Each number is 128 + 24 x the weight over the matrix's rms, rounded and kept within 0 to 255. Layers, rows and columns count from 0. Numbers have three digits each.

# layer 11 MLP gate, 704x256, rms 0.094, rows 423-636, columns 0-63
166135124134158137104139114096122198146136142174161110121087138138115112126081157136152136065139148178094171143136085113130112127101080172117109068099113100098129176150111179137103125119083096
095152144129144117148139147180091140107058044124160076183115155173085103064070125176104100129139130146115116145096107141133111125176102109130119176138142111165130119119142128103114104117127172
103099091139140048115123124124154156109123159141123090104116153121118112148108104097144078103091159098141141153097105147143156114165140095117142096119095078135158082156165138138076100117116128
164149132133118159111129101131159074130147131112156158142119148068120150067113136101126162123134101149076156123137147174139145088131148119095138152127137096122174134135113125145132109153097107
117113120121107119093119143142137121137097149142128096137137124143119104127088138127098078117130137123069119117134156108127131141105096120135110140144100120085126102131102129144129100140137119
153130100121143126081138110119123128127124111154081118203147169097115106071134081158131105146158152086110112162137133115150107129124120105146134121188127143099086166151119139100087159155090103
097140122128126089127125165130144137129134143112161129105138114107085143135055160089135123089093163146124125143110109129148127127135153124116130120161127125143105153128138114145100062146127120
130128173095129104091132143138127175138113143175098129081147129086112176102103116157098101135093144147108156118093128132137137107107091123146169071109108095128130144128160121098159130182165110
094114123103157134193115105112098129117118098153129132153101128136117094125143100165155107093114139163116112163122150101138147151135076139100123060101096115169126103131116162101136139095168132
121114134127126114116140132158102118131136148141119128109121130142114135130115154154109125149136123100139107114122151121150120127122150111118114136114062112117153135122126139123136135135119141
104136133117174114161099139131079108149148119114146098123146186127120140077118143149105129109107150151115102136125120136144120096150108194148152114125165132130120194131132125162170150126137119
141103115137086003132123132119088077140156123108095091118114106108164121097139107142136126113151160137155158079092119094165078070146089132149107083150109099122140130121065130124102142143104093
102133099133110202096154095137122115094114117080171110146125102160150141124113133114179120160116144119127114151135123134092161137142130128159118142150093114117140165104092091101173159094070120
143163122158143105159118157115126149191112129096077106118137128090156117156145152132153116159113110109143110130133172150154141110162133110133069093164152142157148136123092117068112155123136130
105160131099129097131122160134098113104104145119155101085147114136137167125162118124150128154112130125115115108134122111155128122148174155128141117126146122135144161135145114141118127144146125
096141120164134091107174164124113058101096101138102125085135115114129158113154057091130113109122149165120143126129160149158084130125088152104096136137131128132147132129090151138150170155149090
164134099167152120123159152132122126155147134117117094144147106158151135111132128107170138094158127086130122138139129134139156106116090128081106175112139120069108118140142056134114096146128117
107097143147116124099147124124099146124147095132133143113135151145085120107095105127167140112140127109137095071099101154159155145133123122183138117119140091116140153105100196151126141159131136
166128125124106097126148138162135114117098054123165128123112104101115095110155154146119112136161106111132108131087067125154175133147128106150121096134159136141103164119182147119125142144109151
141152146126122074101089096073091178123133084109126172093183147158102156130146110126068093127093091147102113131137110156163112121124156188108146169168148136179143054105133140121120159098106132
109163126153135112114128134133071111096158119091165115081077128150156076154136114121163191092151156137122137141121150124115141159114141139166059114123133129112158144102113110140124167093140088
116102103123144098140120140101100123124053134153126145175123110106092118137108161142179134129180133118124102108138105101151148173083141134134116121151123088105146116098135172121101103146187103
138167161102147171124127133112152139107130151076155100148091127104141112091158148152142111095137154171082137183129136128116150092147111060113088095156105172156064124145139184146154137088088107
173126095131137164128111139134111155173117105147109177140127107142069159110134100094117121181108150145091119102148146120091130166110137124131136107173101123109077158087052141112104140110136104
128114117154134107104092127149163104125124091106141122129135128155100135105088136129160133124139110087101121121120128137151120146154127117113098101124143112104022097116091159164124086147111147
110137128132149129112083116108109139081095153111158094169123104168141099109118110101163187144064163140108153106129155123066142097131115167160125173134113198128116140111122120107133132141147103
099160143153156158123111132133111116155084160126096139101096076096147136131116064140112103119135108088102123127100183113123109120110138160128105117128098158177134113101129144157131108131142146
074140124086119137116116138125159124110110118102153136094132142115139114140129133100126146095139134117139136109126114146150116132167138123133098127092168133140126096126158103172144118118145126
102090123111141139149132176135109104143129097084169152158159138146114139120102134128142128129116155134110146161096095119175144137136129115114134104147109102133102155110133096131113142117109100
151122113087128095117165098135115133122116136102119099113116138184097141120124097167126136143113097130149140118110137188113088146105131114129131116126115186150149112118179136121131144112106118
125132132142103111106130144145121148093117167115143130135152103131089121128100129098144151118146157135130151100150131137091173159115126129126120088127102131153122112168133103127149135162097146
092099117121147156150125078124114114121147106099088097132135105098159137106151122119131144129123097156126112075064104173147148108102129099085142132137111103136090084104133087096102178139128131
096163139111125200068114116162103121102126087121109114082105113156126121117092111116124162082099135136162136130116157115107122145085122128105124095152068160145130153123123107135154105147131147
109154083150157122124118099160106112126145120157126167111124141119122135107145122131173128149150147101141102149133124144116115142120143145135084124100135106150134143116111150130122093098111115
189153139133122064113100108173095132157154117103152114129109155143126114121180110087113093151131112158081072121140145111181127162128152140164119104098103107169102163128129160159181118121141161
145134100141167102117118108125117149132114073103124164125138134144147122115152155116146102133137180155183163120125165134128144137138103167096130162109153090080112087160135121115125105135157139
131129145138167138136102148127113156155124121150140094122127130111110167105118109126093141130071075104141107144109083137125139118162097144122146112102128084109124107138146129092102082134089153
165127126137172146122125141147104116138137100150122141133112070120105135056079121190143098126148094154124153109086138176105143115083138147064125093159190125131143112125089112152106071154159137
122122111138188140141067098120094161119104144111103112108114109120182167177111136099161157135158140090126129108134090123115144117144099133106108099127144129139134130123126134133134095155140155
094110101100124138120118102156165108157162100135107124085153145123141130137125085082125167103164108116159144103147164166102137135081141195078093135154106137132199156103105113145141109160137106
167093126119141136199121159161073133112091136154093107151079125135127085138107125069100099136117064125123123124108079133117132106141134141109125160154114139093115093119123131135145152093144116
145161155143176090106122105093129106145137124082128150120109142100132145110124089130134166108109129127164165106091110139158138141140108162136144116137127168122119136109126112112139147158150142
145113145102128143109102136114105101087098119099148137180114152110134077125124094106156154077099087137139131142067136135118126172139070139165070119143109067147144132132126110142147124139129149
137148140159122144140172187096143113108126171137137124068133077143152159174054122164159131101109107096138142118110144111124159139118115199141181110152119156137131164098109099163052155117135174
107104123117131150136085127161117120152109083124129091164139134104111130119123160165173122143146130117130095158150170134169099169077142146124106119152155146152133105122126101169118126134141098
127117130130118130134115104102126117112110130079136115136089130166098169114142100096111142095141161123085117133106119146104110078162100102137092130136141107131159145148146065107102108153122092
116160181094157140079105149110138088111132109107121133130089108107122094148085115122133142154145100127159177182129151098129108142154163122137147118193143093125066139124134144123108159154125123
103148184116163156177108155130130135090150156132153113094133138116146142146115091141198105100123138088158101115158081124135124127138100103087126081140113162148109106127121058116117129124158127
149136130112124152127135127119128158118125136127120121130120142110136126145143151126119122122134150128119121127128169117104136130128129130120132145161115117129138119101120120133141125154141139
119113120174117109124116118181092133155151089160139107118110129125131147138133144151137077156165170085082151115116112111177130141130115120111089131112125122112112100100108124152149127137161109
195102173128106112126148155119134154150113098139122154126130082121136122146156117131133109107115099092196124140102128155136126120186102130183130117163113117104093109182096115103150130103104155
184111121153112141145111133126120136084113074117131094155117142111123158123123123143102146142073104131156113135130149153124124108141127132141109124111141150107099171095134129084159097095126091
126147096157124156100131120108129143149145159152075131131104109095085140109139084099140142109123118153100107120090159110091125104105122091108113130139118141172107121126140143130192081127118140
105131135122164117134158134143093148144109118134171113088118137114136130097164100136108109118146156080131139120133143124135106129119153168137095138113152095135115143169152090123121156101144134
155139096159126156141118116111126143130136114117118118129122084139125101141112133154060138136084137139109128116101177084140139101127117121117104116095102159146124112094156102146124130163175153
126115135112112148126178109108133107140083139111153094087091128161133145207104105162140126117164126124101120139121123137111184092152116101142091124127117167132100124128136145135086121155139113
111127121114136084096119123144124120133133121159125132168139159159110151126121103148130147086148151126148138123138129091162136098148116128124128147127125122161097160126124158138110126143130118
108105136110137128131072108115103093135142111154135124103139095143110117163104145113129115053108127170175133101098146147153103121131126166125099103157183089148121154153129092157160103151107166
118140180114094115145132108126109179087145133114168111143133122118095139144096114119148104131106146103137134122112192110151140127098147142137145140108114121149118139137100127120139091100097139
141143124143170157105122147155152097128140145116143094153134151088155114096123137113104140159140078116151160124146129138111146123141096125150137164090124107153129121198131164131146104151160108
141107160157170158081145110079111172128132152145175099151120116161154125168087110123128156131161119146112116137167119130118104146124132151090109084116139138172160100149191097149112107130093170
136155129144153143116160151176154114147159112126132093115126073118173099139104122111126142165135144110125162076168083062097151101105127150154128136116142116150107142105119122115143137102164112
161125133175135129134147151093098121142080080126085119162178149131132078105096159130122152114100111135137145107150195119120123124126107146180111075147099121097167163182088125144121105130094154
134112136143140121152124142121153080116145149148143101124118120131121118154149136150128136150116122112152114142138119126138115126129127101140143113106158143137117086146114117097129146137114123
138118155118127122141106118164096172079101106149133111147140135096116138131136098101109126105124129144123137155098101086144184128166046139130119117142133097122109136121102159089147137109109115
101100108113125138107121121124149139108143130091113096116107128159130113123119154067171142159090190124154131126194117128133118071139134119154144082141126168123121117132135106131143116132083123
126114120091117096136140114111109120121110151168135143122165119090134122116142112139152124111109151131128128145131116113106132146075128100130143081131136131083125167144119100179118130153139095
137096124131112138128102122142123120139150128112134099119091134129143131129136097131158139113119117116136138122143080144111133126182154158131110120129108151128133095116119122120127135098094161
102125131110155107113119169122131125099124139141111090150156148144166107112114078127130122137141106117094137106141158102146151134154142115107116166106121146133097151124099101130130122103109104
133132122158118136129154177140115113153152094165105091150115121129108125091127123138180184101160099113099131156096135109097138112143134159127125142154107085105107112118138127142123170103124099
111144120147124132123126144133105146112111109136153094167152123116143109164130137123134151100129135132118127151138149106136179120126123092111170080137135149114135112104133084159141120114105160
111121106099178134114129116154117108117077127138127143118143133139095093113127101115100092116107128186137081124099162110142088132163123107144101161134132140162102157143135130093148117151131114
124128126125146136133158107113168122106141129131124131139122132177166113123127159170160101107094103150135122136094119103151155128120074151160109143131120125148112082124098147137148121143141174
124140150139174115116132152166133119154126130173159118133124121116106155113116108131141146138132147108121113126128100132145139143115131127120108107106131115123115129174104099112148129126122143
107100159182113062121103142163130159084151138076150165131151158102121116139127111136107086088117157148143177139100157123154137123152145086114092117137166113150160179093171168121120134120096129
114121149138144096091118156122093119125085116125123101174120133126131163119096148148139110145124121174111152109139136115143113127090101148166149103143131107141139125170136128149100140161126133
134134152105093106153162094168133142103130154121104139092178130123127095146069131144092118107131126128113140136096152112135119139143152154102130112094161093105133116105142171114125137151119115
128116150120146120127166117105130146101120171123128133146125101102128138102110109087153160096134111137103164138115157124124073107109116136135153090179083090124127149117094146120155137128128137
132168148199149139130136126122147149114175101149137113168145125107151101153117124079167120134117066105159111132117166157112141153155110110170121206139150146127137089137157122163108106133116144
141126112163163132136106128132170102129119145127149108163092116118127156090079130139118123117157106147142134135127139129136126138146134143092111122147142132142098142110117134165097147137179161
131156126136108125098137150154137132150081113133131111097130136143083159128132129148139188100123079134115113128136141157178126178163116130148153187142123117157099132123108132131124148142062140
130136177158065100157130134135125137150174094152105141136098098092150095102105164093102090128117108077118112118120081112113158090162148134119135154101118113106166130145107074126077112122128139
156152115115136111122130120123132117132141118129109097122145159115116142111109145101161160122103190097128133116102142100107171122141157142097124108144099092112133132113112104162161094156179146
128152114175165154162119152127129152146099152178147120103143177108112176112092082168149148161138138133122154127152150098103084184121102159110128108141115126127087129132109100174135163135136127
139170141123100124116125142147115106153104128152138140100144107115085106148100137149110145112121124131124126163155115136130105088143074129092104093079119117123070100145095125140144112132146167
141141103096101134135154127124146128124114114117108130114145150085097165115122131105116117100106167120109119138127151132141122159149125107137176144115148144108144124124111140118116107155130118
086167096124139140131135081147147147120137096156138120134149150127137115115121142132145146123158125111165135082112131151113160156162113113110137130126127152111129156113155136115135161140136133
085094141091130161160087200151126091098106077091096150119112102122147116114102124129143119128116130153095158123194161133116121124134150095138099145142106085113128145141118079114148125110140113
121145158141150116136131122138133135149123114183139146130133094148135158157114093130143133081120147141143137137082121148152134110153143108149101134130133121110092161134146120145116148107133157
123122098123133117109092102130175095162124092156087141111149141150075139132100142143134124125114210159167167102128109147133127138093119113145139178129136137125108094127132128113111121126106136
138138119123113126115149120130127135120139135133098117157133118166135127159105135143117126111129129129131128149155121156133138122140133104134134146149084119127144104143128148112120144145134086
158104143128129122147117157122135128116159144136116137142099137094108137120102147141113126153126106147141129119149148145093135145138134133110126135140088129130140088117119144123130118125132125
116129112122102118118147114133109101101088131138124100136113113091125104154143121115117140112138148139096115167136090128136146108141172123165146107115135126105174149189119127117104172136142108
131097146113129111119138102115134100130152129129103126154168132126127116148149122101133116121121117122121133130094149149124136114131117154110137124168177127127148088122137108113140105141154102
154122132128137142165111132111109116106121137161146131119134120118096123152111133156127109123124130119146149145172134116071146136120129106126116147147124126131129125153125125153110139124084116
160125151128095129121099108107144128148124122114139116188135134119088130107125122116147145133090148115107135158121101167140121118118101124147120100173108119106091124133121164153111117142123129
173121143153164141123112131149099126113079097110087023164117130112102119109124114123126129110134108169154060124102102133143136098090134153107172138144096116157096094159133106063130146152145169
137089114151151104138123158140133131123147149151141109144157147090132158143125114111116144122131082107144106134145153119132147133128136110101174116117101113108132146133113086127144107120149134
141103113127131128129134131161111107172118118110115117164131127088103145132102148133119126118103114078129123127136108081153107122121134119140123102109151122148116117123156116129130138117113121
110121146100156139087111117131139130166176128138109126159115114170110167181122129145179141134140108105162138142086165135157148131142165114126128153099113119136118161116120121155140126136097083
134166112123113134162141113111146097070133132133134118127097128126102113117116132153083112132118122092104129133122138148148134125156133114121154100120143139161104106145151134111125111113109140
141138136161142147113098108117116115142171146123110061170137151096157111119101140149126100097139091137124128097142144095116125133135100151151081159115151146136133113125081115147135120143131161
169118142176131108165092144130129138129132127115135131136113128117143128131107141093115162136101118112166117122136095095097103122126118149118120128123092131124131138152170124120075088151148146
120157153149140078178144123128111085089133145119127121153116137148122148109143128129168107157132110137114127165164185133125153144136142142136129117128094120129152102162106110168099119155071083
109139146137131115164128122098128098136088149131124145103135107149139127127136168111159109158113132147135116161123112139167129116160119130124113113169102152098117145135120128137138117136155102
103092073092142095083131119185150153115140184131098147114148113124158112108140125109160136134131138129152160135127132095121097131153112141111139106090110102120117146111154158073093107156131100
154125209088112130176144130145111152085126149136142126131147086148128119131089107120128177124103161103136120092142113102099125151151152065163154141058081148164126152121136112093103160148106147
087128151155128148144118151159160088116152171146170129156147098114144150120153130154160097120157151134122116134142158112124097147098151155104121104136122122175148133086157146170091093104121152
129121134098122132128094163146123139113129133127132117139147113126061135136098170130098101142172118147127120102109158125117158158169077134114142087105140143116143079122096097165131130124131137
142129151102099156135116153119157124164157121144127099061105123143105153122162092113177108149087076136131110134160165163157125152087114131109162129128130140110106124158109157112111117064107134
094139138123116152127101126138146133144120123105105138160159147146125107122106129136168098166138134132078119129138144085094127141131134133157134116111130112093123172115159143137117154124093152
124159072118133136150141162170125145093121145116092114134097120129159131140100084176144140115077153135182138110158124119172145111160151153138113140102089134141163120171157112144130114106084123
133073147120118121144145088152146101148123131137174101122126159133119150124125131124114118133116083110101117116090130139137100126149138109087129108133111122129112141156109146150122159143168145
127149135116156094164102118129104122137133113132116115139140101123089116084098124121122095087132160104112115142095124100151123128140144100148147143127118066121134122134131115116104174161125154
128117093136176152102090141127133102108113119106138086130096137119102155144136138104165087119108150155131135115131146130144160131127116150125158094090133177126138127176131118129155119135129106
119138162115121133158133167172103120128155079108126079094113153105137122119118135116128130113136104116116123123105106130167161141103147146147131167125180125081120134106116133120119098109079136
111119111108138150129138147144128122166132109074131057130118098105100145138101077104132136117100093172106137146145105178132147102163070125160132114138101151108147149165156158099140121114111143
097101144164113140142147111137151144129154115134134168126076090125181151128113115139136152073096119112111090099136090083135116129098157102133126155139117095144175104101138137118104154076122105
095126129130119159108176161149138098128110129083095165116079080164094112104152165134114132070135124123108084123156144154113139142148091170154174149110141086114137176155143132122153141096090169
110067128128069119100122093176083148125168117139178125114150095127094150174170114074134123163120100133129117122112127132162155143092156127121103124169110136150126140146175129077096170114125053
135134150103137129131126167128089118117113122114149145124096101103140078148143121146128141088182127136138109139105169101130124161111123128142137127169134103132117179130124150134096084142084132
109107143118144145152149089130129131117127101109139102088106105132143128151119115087133152166139131176165154122160144108148152147162156130142113120123118156142135129138103132173090133138095094
084114110145130117128110143107125136141173114151130118113150157124122141126099123164111141136142182111114160171140140088121071172127076152124099126164132104122150161139158122143116127172137175
123129167118126161131104149125111117107126130127146086124113129116166134153146157146169094085117107137171144132108113130093152116117114106132144140090118120115130184119104078147123119150120069
096101093118099142135188153158121166072108143115130111130121161105128095082143137138145151120093118158120177116110107106137138141164146125169116105172121121155146093091125109169110151159107112
102138103155121114143125132094158112155127113070168095085145111099130118140164100088106132137097091149172139143147117132141128121121132124161174116131128159176147161139086113099088138133142100
156062098121115132164094130106121095084082106139122170144120115105148158108142124161121125138109091110151120117156135125153161132141143165128110133151120116139128141150122126135064175119158146
156174143068143086127084172151098158099138107139137119176126112119137130125112087072124158120114121135109166156121116135155142141152126123172119120165083085102075143110182117148088135106155164
095084117137156133137135156116109112173081123138116117129123115124084118149104141123107138148111101131138133111124136142072108097107159137133134098126113111112117112111116170102101145133124093
140132109135143117114109141169139149114128132122111147104123070140097153129115124132113161137141152131077112089168126115114121081125173173099138119135122115085172103119145146143151094113094135
147130136102135112130112116110112161107153117110153120124148124093126155107114112164093169145107117077119155118134126110124106122110165143149147144104125151141129157093147083099123146080158170
173143108125149135104132104092181176200131101117103117081107072110103088107169097154132095111146116110126146110154142168076109130175120159184114153123126126142115130113090115136089132143125099
179092122135103110143165114156144146141116142118137083138108161140109110111104150126179128101117093130111083130158136139150153111152127139158083152145154071157079153125132138146084115107144105
101103147101142146112120145115178126130118134145136119151144117127100136107109133163113129109175107161092134120140125137130132131151110121121149082158169130099121131108140117142113070159138088
141143069093109125142161120134085122117099121114133131115091125127134148139142135130152106062167151109100123132119099115145127130107138122110172132101123147154114144145123139138128131118114132
110135119117167158114113134124131121081091120082056098124146126101100132117145147116128165121181142101144162166100144103148145131114156160104141114147139138140135132142114157111128138135110167
169124175143116140129096092122081128135090136115143121107089088185144140170151145119118134112155097090066119129105111130148130152149147155104098098135172153178137127123138150106118143133121155
124127162126172133122143132102091103124151089082164134154131073187169135096138115131157110104115158092109139187118081135111126128147126149153093127116137127094142113112151124118135109141117129
121152125112161121119111101103140138089116133126155099082134073101148103139118125090146105132119149120151163144136155138128126167114143144126139141164126095107140102111169167131161118130141113
138099171153134113177073142160089099144113102122127147134178149144144115132136148134091132175118147126120170165112131120105131119154123126115131163159153135134099136125156108130114196095131160
120116097126130102126137061149155131115100110104138138144158151131145134130121157134133135116148140111115101134109139134122135112159136096091129132157154134130149112128143139162119140116149113
133141125139145113118117163162137104169123131168137114114131140121114154135117143180119127140141166077131148137114122126172155143127134107116139138135098135120158131145103106122108106118130108
139147156120121118169115115134149095111130123117157147148123150141117145140117144094147112124123136146146128145132108113117131109157110129109114139115141130133143154072146167144148136129158120
131169139172161114143140144155137133117097144138137111125125123149145132124176131162115126199151118155120124116162163125067150150116081097109088104142117148123110144110144102122187135114109129
155143137154142125129118141146133105127148126118134137136132124142143163152105136141115115134129141123144113119118146146129139111112123123106101164133099119105122142129125135120118155125147087
099097145140112117109150091139128139120112125136150112101152127130142132081115132097123115114134151089115118104146146100177120112164117136126120136156172139124123167151112142125163120123111091
152119117117161137095169118124084147100137131163095106134111116119083107097143144158135137100189158140120125077145093157096074098163144092119067128136086142095172147138144124162140081141134149
108114118139132138137129129116137112127103111144130112117164131150143101133132115152151148123099109134127131167134128113154111141119142111118123105117141140105175186139107098133127133111118109
112119131142132127152122122146132134135085117118085095138114116114139091127127135135103113099118159089056162128098167119129130128122091170071093114152167125133123129125106111113096127135157161
117128144128137098061112144058131153133152092152143087129192115148116131099163125077064107105162137112084156144076137139137134145148126146113179172115092145104134187127171142102137066167121107
084109133147143110110170113157138136158152057128131115066109156110155114182125144108103086157128118120095148162142139109130110118125086138141155148109079126155093110110140115112149113091172125
127057163143102093138121174191102205106148170139167110124112127160133111128158105113149092123089120074136131123135115116172127093120128152150142140128138095172152136126089149143100174133128123
103176110143088115108108119163128155100073108161114124122164115143122121143164092119106134124116139121197126158099128157099108140105119123112079154137114157121143133149100119149125122077091143
150128136130093136115101111146145134066108162098135104139134147131159149130149112106139147127093101105124107104142150100131158143146116073151149089123131084100166164189129138093097063151120113
124150080148094130169156129098100122148146182135151174114129100135157153119075123173146132123177150129118081133116120139100127135100117158104164130117184155175167135110120179170137145114154100
141126183110136157109121141137124116125156155124097120143107124097140129125112114147129191138153167130095145166143148107142115148133087084148139120126145094128127134095141142141107142136138103
129098153070112142152072109149119159123108123133128145089154111133132113163110138129133140162131149149091119101156111159137158157154116170124111134146085170147121112135154117116108111154162123
150144124106119144103133157125105139097116170101147100160113132149137122154129151122119139141125140156122101140155140163153111145140133151113133139129147138111144149133113137119127134156144120
174110122165105168132148095132072143156143118118128109123153120112145113125087153124108114133102089143137109086099150085140156153102110133135097118156112156156084114125152094137073125159149090
104112137092106149072183143119085146061110092166134138069081128129112084124129096102142141077126142138127158093100122151143124103135112141174106094088083138120108125138109112140131137099070108
100177076132119143100140083080155102125121123114145153193141128099158120116123104140141143126133147138098150078078131124159149128161118090127068152113144097123104130085073116117125127093092150
145165093160124116175114095148163141135116094123118109116118104109146116116082135147121136129117098134116157168128140161111154101135123089137147105119134108134079127093121133107148118132138109
118092085194122130091129160139165129137133152141148141144122157159099094097141116127121139090050144098132137129104160136162098125115112124144128174161152120133133155119113107146108179143104131
133145143092128098096163094123104105152150058138103206087129094136147138132119113162148124121130120122150147101174135140112122121161129106156095089164144133109159115154127124120118159144133137
080085130150107114143088120108122125136090143093091076112154109143127116121151116106121211157161149129109109072110149127157160092094134084129106122126153162136117158112143104117122126116165135
152159139129120147139118133127102163131134119087165102097134148121101129129147115166143113143121154153139210136128149156118163141114125168140123127129138147130137143103172132149105105131113115
121104143102133112141135137150100148120161136138065127123174104111182121099123130089232152083153166129135130099159119147131101110129127125105093140142154102135146159122097130150101073108115117
132144137141121110131121128141103140147142129143112148142105121129115148146112130104114132157115135112146102100144110146108120113143128158156140141137096152129118101146139133115139134124143127
160092156141124144132129124087130121115176083121173087125126130138100151123186076187107124094130141107085135145111123090126139150143133089091169087113146150166139130109115098134147112160146136
114109136161099148133117152143121133108151123123123113140137132131095142141129121119129142124142148087126145123137133099123095153118156143138082141106128095133138140136120135125144106145121156
148107133130075201104125119175113137122118118138169129174127142117126165137107141156139160122161138165146131126080161130159126136105116126136115104144130144097106138146142139143110139176108159
090118111150148150126121142136063101123095143121169127085111179072182118103174094139135108158144078150169111123103130146086125144115127139145165144137137148132132155145165156128119124113106094
117111140128122135119132155134146110135129150108159141125140166109134127129153103149138138115134101114136123110155087110119145134125119166138108149128135155106122110188124122119156100156137149
169159120151141157156119096165134130160162067065086122125047167126110133148126124146157118141060126136140149164134120118122165157096129144136110112126083145136174167106149156093165084127182180
117149155110149117136112118108174131125144091120115125168126111120172112131164116120119125113128096166161110117144111129092134103132118134129123125143124155125123119116134133136130142142143142
097128121119133144131126159129131139086101116143191139119118181109137114108124131152166085124130082115183134072132102107114105118096119163099102102106113150148178118156094174140102175101145089
111147145132103146143146120149161147094102138115150134145110119125105154143098124109144122118087162133118111097117127113093122148135146150117144123135129117124095073137148111119135147114117119
138133182113110133119089148097157124148093168128137087137175117127151180156136102137100140096088102119106144118138103134146105111140126152191142117142142115110130150136121172137141134144133141
117090168101154133096116117099110154136154115150143155110140127110127135174141104142152122144171122128182095122136147105129133121083156155109122136099113154137132149127102142127094153149096141
130152104101109123143128117113121121127122126130097125123121126140122125122140112135102130152157184148127111145144122127118128149148138113123101135121132096129163159114113178158159125129106118
135141191096139125164123155122125109144117116152137125139150142120111156118078101126135119120156103115159127128115185136152119150163162132122119146110119098157137131140094147135095139101140166
128144141114135106169117130119104117086103112150129102148153123121075136132125114137136083128141134100113158143179125099135131127123135142123131140132139141128084140141162110102104123093107132
165137143143151165097135146134164138085122117104165123107142107103109180147111144107162155103155169158129151121108086118144151167135134119142157132157133126146128122189137109108125146089139134
120105146132168119129072122117150111151117193130119112149150106100094112153112142134135100102125090087103141098099151129126148127139163109101109158117147136165117133107176174113111125117106096
128146134151124159175116131103107141122129123108064078127118123157129131095135147109181115125139164103136093156136141129095087112106136134175141173115128130163107132175146138115154128106136119
087100139099165130101092167134088138104076163116108139108100089170152170113126104150104136158093143097108101168163145085152116113128138139118120117145091114116156150076115151157160108184169103
145131076095131132154159123119167117143098160111093107103144119126127143161137094128155145133120148104167098100085080126133177102143093122144109130124141110147130120144121066128138136129155190
140127137134131132164150100121119130119137120090091126164125094125144160127122141138139117091134150119141134118125135139110142119172105144150128165160082138131147130130140112126116142137125129
148097139129165151145138114179111127130082143068111164117142140105130151122145150120138095116188131134096125104124117119133120112157118113137084154138114150121161116115100125135134114173164098
148113130125101106104159092104126142129139097096159123113123104159151149118132120133153180110135119135124130120113144125148128101119122112166105108151067090186125093124099134157130146111112087
163126104136144143143134138127144099102083131173117123109157136125150088123153142128118088165079109103097118105151125158079116169076141142147127166135112123132116136104125143140147165144099082
170090135054115087159122093138079103117098091109155135104163156153146125156106100109117100107122117155074154090143133114136150128130185144111129095107109108137156169102147142182138073159077105
070176114102107147160090134149105138136129083115075152077095152127132107131121086155193099175136145114129140156127126090121155142135095116133111157117127096140100150108116150147128182143109137
117127115165133113154073151110085137149096111128136072140119103143117137155132157106156135123118148168111124136103119150121108122115137124141093128118119166128109075103138123131155135118184138
125118121141113126162145104130159130129134131080140111119124144108114135098170127101122096080123145122139134133120108099117125177154112092119078129148125127130095122145132121139134170116135096
132135135139149134179200127079132114143127143148147113103156155163104119114086139121143113141095162163142112142150109100146114093130113117161092131174109142088137128155112154127132121085110126
156126143142157085143136117121122138125132118135084140125137133101102139105115139168150135124124159158100183189152131136138140128098144119127122125094144106133162138092165151184111110136165124
112135128103126134101093139116113123098139140171095115128139109121106128106120131135145120118097139122131163052137119163138128125118137144168155099136162138114117144124145125120158108163119151
115125124147118161155191121143114071119129129136185133135117138119094127122145125138156124140126126136130169149110141107157126143124117159143145138129114071133116134128178128097109136115123127
113098121168179069093113112133087103143096150151113028122135129137123129126119126089122106090124146167159153067140177113149152153158123136153107145106092118113104095109136079103127157149142101
163137076105158135110149096107120149186127107136136123110116106070146154154115096143104116128113130092122125112169123125091108129087074116138123107118141157096096148128133134117135119126090077
114088148116141141109168089121125109124091131145138134120165130137116150101147177162173130129119163146164098140134169127108124130156109123145142155113128126151125126130130154135131147149072125
164100143134167103107115140132125131109119142165142110128114095107139136104067128138143153151128104091102103157144159152154133138101112138136123124092133141132115102127131155137116130143128140
133158138200150124136106155159138178086123136139148149074145134124152167111082128128140171118155125113091118177091134106151162165153077096098121171107148135186133115162113124160133165153142127
125126106115138175133065097151140122116139149095169108094135150120149154111150124135117110104097139113157106140102140097159123136117137105103139093173173147086106169074154161118143114141124196
135134110071128086135154182130169127136075107106143119137117079177152132131135082145162157159170143124137141130124107095105144104152107143135102157081116130132174076155142161112125153149132138
100095158110132151120166137110117148133174116139098165139100132147154137101139134124096179138133096148140159147137147157160118124123137133139139113135120123119123128058156134114135132135168143
101120119155104159092116080120148112105110098093096113124146127165138080134132119111106119103177128175155125134101142135141101152114094087106130145149148087107133098074065118128155107141158118
138090180122168137135118154124111115117108112153184126089116124141107100135131103089122138119098163113126145097079155122079105124148168147098113114111130136113113124123132166127145142134104120
083084135172136130096161120152101123174059078107147154159162094108114111106100085153119072114109103116079137108140133132157087111114164132119114131063109141115166151100119098103186144088132103
112143148128115136142110108148143121118129125096150107125135088136136141132135129127112127118110146130118123105142156137142150145125110127153104108152146108155103132096127157123139138127145104
110166138137154169108131137154142116105111128144132134140147152150127120124097116140123100124116122146115144130131105143073134119117123134132139146096117114139101122112110136124127113134113118
169105118117149149126121113131125099171105150136110090096104175145105131107140098090137136109151120162121117150083113155097124132132128148088096146163137160099146092184122166093112151131155075
096120118113070130122153104130103139121122164094130149126081113115116154105127112125165122133157120153129119126081155117104132107125122141139133114149106180149108140145133116147097146116106125